Weights of a small GPT-style language model, trained from scratch on English Wikipedia: MLP 768 GELU, a variant of Adam for these matrices.
Each number is 128 + 24 x the weight over its row's rms, rounded and kept within 0 to 255. Layers, rows and columns count from 0. Numbers have three digits each. The size before them is the row's rms in percent of the matrix's.

# layer 6 MLP down, 192x768, rms 0.0276, rows 29-96, columns 576-671
099:220175129142127127149118131231143128083130103095126103059144128171132126129164127125135129178128129128116112128130130129125127134055130127095115118165129169114156101126128130125110128098094128166128196084085155117154126141143129128109080136137129127125126128127103152088126140141143128124
105:091117131109128127146124128155146125121128130163126138154158094147127126130136124129069128155126131123107116129128129125129129097180127126118176108107126085192172140129063125146137127127076129103126168169067190131060127096159130122120052127184131126126126126127105100099126112119146131110
101:142155129126126125118137127148104127190126090156128119114131096131129127131104125130135126159126128128190092129126130130126129152149131125120116204176129066163100165130079127146045129126104129179130127090153130116130126127199129123153153156119128127128127129127153126074123133087166128146
097:084125129145131125126125128132110126098129164106126156064121117119128130126136125129156126141127130128119190127130130127131129122103126128146101149129126136140140117127148129097102127117071131108127173146152163104103128168106130125137150081088128132125130127126152147168130163118135126069
101:084063129116131131121137130120117134149126114144129133155189140097130131129130131131126128081131132128143116132128130123124127136050130127095099138120129137179103087130123127074120131119127127123126046082118171140156123189109126129101136046176131127129131127133090126100123099135124127115
108:166076127134127125139128128187168126116129151159128105148132174184128129128140126133146128112125130127123124128129128129131126129128126127146143039109126152142171111129093126088140128138158128097130150168139152113074127112087129129193101138091126127127130130128082131169127132167130126100
096:150117133136131128103118125146203125072126136189124086148124124133123125122127125125121130113127124125131135129126125128131132135137127127125093094116133120133146131130193130125162127124053130112129144134077135162146127062119132127092092150137129129129126126125161144160130204085172126126
096:149064129133130128103123130149165128127130113157131122127147116107130126130141127131055127121129126129169164126125127132126127172086129128153086108161125118090150136131124127122087131117166126117128127150137147120095130119165127128122153166078126128127128127128134141030126116166154127111
095:190142126127126127093127134042122131057127132109128086096164124105131127130108128127122127096125132124074132127132130127128129142146130124077178090135127153107199087126139128086193127119118129105128154139079094051157130138075130127092113072155130130128130128128142145164130096175105128124
101:145141125142127129126135131100088128152126118145130088134167156098132127129053130131106127162129128130113104130128130123127129077088128130112140111120128116091149161127131130144085126125045127104130118079084142115165128154150130131187151138113127130131129129129117092081127093122126125157
106:079111128113129132129121132089168130121128163132129124186127123077128128126120126131157129112127133128115122131127132121123128131108127126146123177097124113102113115132104126140141131144152124124132152117121090138119128128119128129155146138088126131131133127133114077084124082119128127193
091:159078132139129127116140127152129129239126136140124074134108114137127126129064127126113128187130127127142077127128126127128130183076127126161093120137131185066161176127170129160148127132083129113127141115177070125106126139110128128188127141133132128128125126127145127163127096060073127154
104:153149129111131130109132126078136126123129147172128130115124150078127128126074127129145127137128128127143095129128127127130129086074128127139112089144129153115108163127136128116134127132081128150130161099148120096107126105074129128160099093143127129127130125130198120081127134055128126124
103:123157127139129129179128130091084128131127150100128086089128152124129127130129129128144129136130133127087112129129130122125127180128129126216139091085127106119091173126067126110128125126138128090128164173118117116157129115100127127130138087165130129128126128130093104132126140096115128116
115:142185128138127125147140128098140127114131139098129087106157188111128130127103127127079129149127128129089090126128130126130129149104129130123132046085129112136152124127118130117174125134108127136129052123173121134111132102159128125188135125155126126127126129127129102100131131224130129121
103:153066131132130125164142126118155126147129112092128174116121097141124127131152125129176128180128130126141138128127127126128128089113128127113157140146127121128111173130117126076096130118094125184128100156105121084133126194137128125094123161119129124125127122129140148138126123117154131130
106:117128131146128127110126130125125125130131163171125114101130138152129125128136127127157128149124128125075126126130129130131128139149129126091101131093126127101150151127072127189217128116120129128129093130161118176153126092097131127131125150096128130128129126126209168059127161111187129185
112:116176130130125125131130130178071128135130108098126130146131129157129131130139129128088128118131130129169073128129129128128130146148129129087161135106125074130132092126097130110124127153071127168124120083114144139143128125152125126123140155094133129127125128127122120103127178166097130129
095:169138129103129126108132130117099130177127129099128097142173124126128130125175130124118126137129131125118153128131127126129127167064129128103131121121128084136094138125139126131132131142174132093128150100072110131094128142167128127084177140112131132128126123128157151118130143100094128157
096:139142127102130125170111127075100128186126130095125117115157113141124128125110129127136129132125123126145098128127127127129129121157130130119087111118130145078109076126089129104124127136108128130129108107165118107144127114146125128109131086157129132128125130125139093116131169123147125129
098:118112128126132129169132129103089131125126131109131120141106101097128129131169132129132128144130131129173153127126129126126127137142131129153140158108126161144114115127148126122140130125116128123125142126088138112154128175087124125140107125114129126131126130131114160212126106150131127152
090:161119129131131127102109128137051127101126118104126125118140161119127125123090130128122127098129125131165119123128127128128124075131127125174120117109132134140100140128108127117140131146175128125130155132129113114074128132083129129150106107109128131124125130125090144136131115189052127149
094:134109127123131129131147125145153125142126148189132167121189119211128130128107128130135126104131131131086134129126128120126129128127123129174081168137128128071140124124190129083115129148066132163128153158072184138134129153130128125148092142103128124127125129132114084112128161102117126128
102:121085128115126129085138131094146128121128117158129144139123136169130130130131129127115126143129131126115128127131129129129127084075126128124126158127125126092078129125184126065119127135189128128126149128064111099081129121097127131089162136105126129128126127125173153158130093087075128135
105:073070129141132129137129124112156127120127128131128145115116121145125130127124129128142129070129127128091202128126128128128125076190129126133094110123130125105170144128164127125098133136120128138125102136113136124166129143114125122097131114096130131129126131129155133121126104154102127131
102:114182129155128124112144129154115131153132144158123154163135136157129127125148125125111130142126123127170115126128126132131131109094127128121106129136130110185195140130133130139101128160168129145129186152074145167183130145164130130150087111161126130123129127122112115109132130096166132141
101:172095129118127128107135124196112129131126162113127129144066108220126130126188126129097126183128125131098170130125128130128128100099129130137103126085130105107139127131177129127211129126134124111127143185164108140091125093171127127124077149058130123130127129130120140105127156086110127058
106:127183128097129126108125126170115127054127110121127122131168120143125128125123127126129127090127126127088105130127126128129129123121128128141130146133128118067179141128143127097076126122044129136126126152146094182090127143085126131196085140156129128128129126129134129137127187155082128096
101:118152126143127126108122130145136130173126141171128119146049083149130130132153129132085126185129129127099165132129128125128127143116129129145153168155126095085182154127159126121114127120158127126126140090156177095172125102090127130111150178109130127130131131130160112158127083185255126102
095:105098127127129128153120127154120124120127130113127112147093147116128126127103124127151128123129130126017134128129130129128126110117130125117091112154128131196088118127161127116142125127077130107131162149123133152163132104088131127143137126190124129127130125129136107134127102189160131136
096:157108129140127129150116131119147129139127129210128081150115126119129127127114128122098127096130129130111058127132129127126128118078126130170157127098126170188134163128053127136158129115147131102127119090094162139155130054144124129218115119091123128128126127128165111136130173126109131131
107:139103127125124128150124127185136129072126129119128145141087157085129126127117124125054127087128132131140109128129131128124126129126128129139150140137129181146136119130156128186127126118127128129129135125152131190140126168145129128149127125154130126128126130131134192115127101164136128150
097:096097127141130129157127126160110125155127142177127083112130128164125127125135130129121126117126126125099128126127127129132128173161128128182115132155130073083144112124158131099103126114117130098128134114119098125125130134192131127093156185125130129127127131127154150067132186168125125131
097:191156128102126129135125129164101131185128110127128132085167149154126127125142124128126129166130132127193126127126128131126124128172126132156155110136128147180146145129117127165058130129098126142129082069116142170150130133160128126088143167152129127130126128129117115164129126083164129128
092:155101126132130128138130125123192131138131129131127119154136202138131124129131125126105126116127127130077072130123125129127128132106129129070121092073133078183158123130173132152144127133075129115131085102119076148227127163098132124116149103124128127125131127130165133141127097162095128145
101:140127127129129126182127126104162131107126149148130135128130119084128129128138131126124127107130127129138148126129128129126130144168130130196132108110126091098129059127130130095099126122060129112127079110160119202085128061126126129100078078147129129128127128129116092189131095198159126175
095:150159128140125127122120131165091126105132131125127131077099238129129126129116125130120128147127132128120150126129129126126125090112126129104134135085127101104088116126152127077123128134094128129128167153105145117114127082197129126165099133137125131130127130129088158060125145161108128107
095:143080130169128127117141125098174126151124136117130142114109174086127127126150126130071129129127122128194167132124130125128131176067134127153165067082128151218193167127098130149079124125112124145130171129134135157132125103075129129156124156141131128132131130131118144113127118149144127105
097:160159128138134131147124130079110130200124160149126167091117100090127128124085135130132129097128131126135108125129131126126128125146126127176148143113129132170139139127131129156071130130092130159129059129120142100104130103178128128129118157130131133128126129128134086068130090147138125077
106:136091127151129127133127126157155130074129120094126193109157101179125128127097126128194126129128127128102133130126127129128130109092132128165156104151128151065104156128131129138109127132099128145125183140107127158120125100158125130174184114212127129128131129132174129202128169150098126081
088:158167124118130130131120127123135127134128179103131089131077154169126130135209130130123128150128126125161130126125127125131134150094129129097154116142127128113143126127199129127124123117120128166125184097164126163149133151101124125124095113090126130126127127126170148188130132151151129130
100:146162126121126128089130132150154130123130153162129108060121126148128129127176130129145130060128128132064157128131128130123124124096127132130082069110125128045165111131117128106125134139093127155127103135097065136169128130130127133091179075178124125131129129130131136135126123138096126104
102:118177129098126126134120128180163129121129140081125177130132173158126128125122125125105128160126129128106095128127126126128124165118128130171127115130130132111134086130106127153111131139133127100126188136137072146093128155143129130093191081156126126129127127126132093107130131151080130158
100:145112129094130129161126126092144129184126168134130186086140159142129127127104129125154124096130122130124134129125127126127128129105131130085103114147129145130138148125145129141115126117160126111127122113122116140093129134152126125110119160112130126132123129128144126127130131173112127086
103:158120127158125129112118131148138126194130115108129148146091126158132131128102131127065129103129133127128102129133133123124125147107131125177137131121127101094082134126101126123155127118094127104127153156063129174165133108135125129160132146171126126133127132129173129154127108092114129102
106:143166122139128129157118130152149127142129157137126181085117188143127128131116131132136127101125128127108127128128128125126128149152127129129117134095128128061186093125144129165060125138163125125129173147153116038147128136168129127112122109108130129127130131130131151149129129203087127132
102:158119126132132131115128128117105128081128119119129123150110182121128128125149132132120129153130129129125113130125132127127126115138128128081141115118123113186162150126121127141111128124094126108131191107152097119196130152129127131081147133134127126131132131133037144183128143120136126105
096:106168128113129127116120125143125125120125132136127126135132111087125129129101127130135128139126129125174148125128127130128128158200125126070123172125128110111139121128135128136071128134151130109127135074087127132102128138058126128131102183140127133124127130127072120063128107099102131176
101:069148126126130128113121128096168128131126117149131149131116086145127130129091131132078124131129130127111147130130129125125128159204127127123095164167128099151086132125078128113137131150127129084126085144115092114130127128135127124130176095140132129125126129132100137161128172162135130087
096:141133129122127124139131125172076129157131109153130047129131068099129127128167124129147126108129127131116156129128128121127124175116129130160118139127128160214144133131075127133165131129086124130131104127129112095145125129109132126042140109061130123130127130130111100117125132147126125099
092:040148131140131128097124129203168132077127104101127175160112121178128128126142130126142129130132127130133145125127129130125127115220129130126129141126130110152131150128115130163032131114036130107130088114201139192175128130098128128143149129111131128127123131127110147118131159106185124115
095:146092131139127128118129130140156129188131113055126108108083149120131130129129129125112126162128128128140141130129128129127125105173132127068129099116127090105163103129183125188095132124089128173125148151197157138048127134153126127134137162153128127127129128128120119064127119057095132158
099:127127128125124124130138131062074127131132080085126129128111162106130127131134128128147126089121129126120077127129127135129129095148132130116121171125124168178084141130102127133119132155206130139129127169168114102157127131122128129127109126151127129128130128126134122187128114070124131165
099:091124128120125130095138126147124128122131126172129132138114109133130128127104126125150127119128127130132149130130127124126127145157130128142172173084127132050090162131137125052108128142110129128127104112087090147133129145074128127112121170118126124133129131131135120102125146112157129106
100:110138126122126128143112128161128129076131112129128157140130130104131129129152127130081126103130133127060108131130127129136129148188124128162082118139130101125117111126188130071152126120117131104129119106097179141075128125101131126106102109113129128125129127126198095125131186096124130113
109:127091126120125131131111129173151127097128140153132102100148170122129127129133127130105131137128127128134161130126129130127128110092127125124127128129127128153141070130111127118102127107093125097134148125130137142046134147131127133093119077104123128131132128128131130112127161109118130136
095:129072128115127128134128134157136128073131132116128133130088087158132128130106129126154129163127129127064120126132128126124129148112129127156121137148126126168132109129146130098126130129131129148127167117149131143189129132159127125194093130128130130128125130130125131160124169149133128077
089:171150127091128127080115126122145126161127121131126062132120054112127130126131127125125127168126133126117171125129128126129127129114127130063099134104129136088117139124106129118197123121164130143128096207095159118165131112095126130122119115197125126129123130125081110072135139148124129150
090:186102128122129128146138131066109132192125129097126087233144110150130126128134128125153128150130130130110131130126130129126126162092131130131096115110131096087065136126123130130126129119142129107128117110181162111177128060137126129142131074177130129129128130130139140178130084128106129046
086:054117132117132131116119123109198125106128128142129112090164127166124128125102131126072125134132123127162200126125124124131130135098125129115131142098131126140205110126167128175071131108089130152125198165152143131104130110182127127124076170153126128128124126127119136121132148151068127140
106:150164129102128128133131126166121129138127119149127115113139163081126126127146127126124128123128123129125125128129124129129128194108128128111158135125131152152165127131090127146194131159117129101128114137114175177051128157119131127176140153125129128125127128125117114136128145129120128121
106:075070132168127129147134128130140127169128160117128108119117116176130129129126128127134129113130132127111134130131129127130127128151125128135108082131127127104139127126129129149218128138124130134125201101134144101138127175165129129208122107140127128129126128127130091150129083135142127143
099:133142130119129132103131127102087128088127160125131145194128074173130127128102130129117129160133130130125153130125130128126127116108130128104094148123127138106113128129213127142092131120107129112129125111070154175170129171115127124127116106192127125132128131133074110153127127129057128080
093:107158131153125130130145129107155129120129148140129098171109106083132132134173127128159128071132132129080142133130129133129126113127130128132120111119125140121104141130144126068127129111131127128124164155111191096066126162067126129135102144165129123129130128131176117125124143138093132164
111:098152127142131124116135128151118128080129110087128096130110133128128128131161128129156124120126125126139117127128126133129131134140130127078139178101127162168110146127094126135107130137107129160128111127153114120143128062151129125106133208175130128125128126127112117056126126124008128176
100:192158126152130127129136125114122129163127096139129137143095141104127126127135128127157131123130129128189121129127125127129128111127125129131142108089132108174125157126103129141082127137219130136129085135115130169143128167194126130084118130051127129127128128129087113118129077155162128154
106:064142128095127125150129130129100126131130088144128168126146059107129126129113125124131129140128127127156138128129125121126128159137130128104121181101128137133109180132119126144100131121119130121129103093182123123128126104136133127133087166101127126131127126128134147093126145099129126063
103:126171129110127126106124129125095132175124142086126125105087087154129128126101127126084127115127125127114166127131129130129129122109126129139121095131129096116133122125107128155118132132186130114128105212132065083039126149127127129130122127134130131127127127125059099091129117120131127031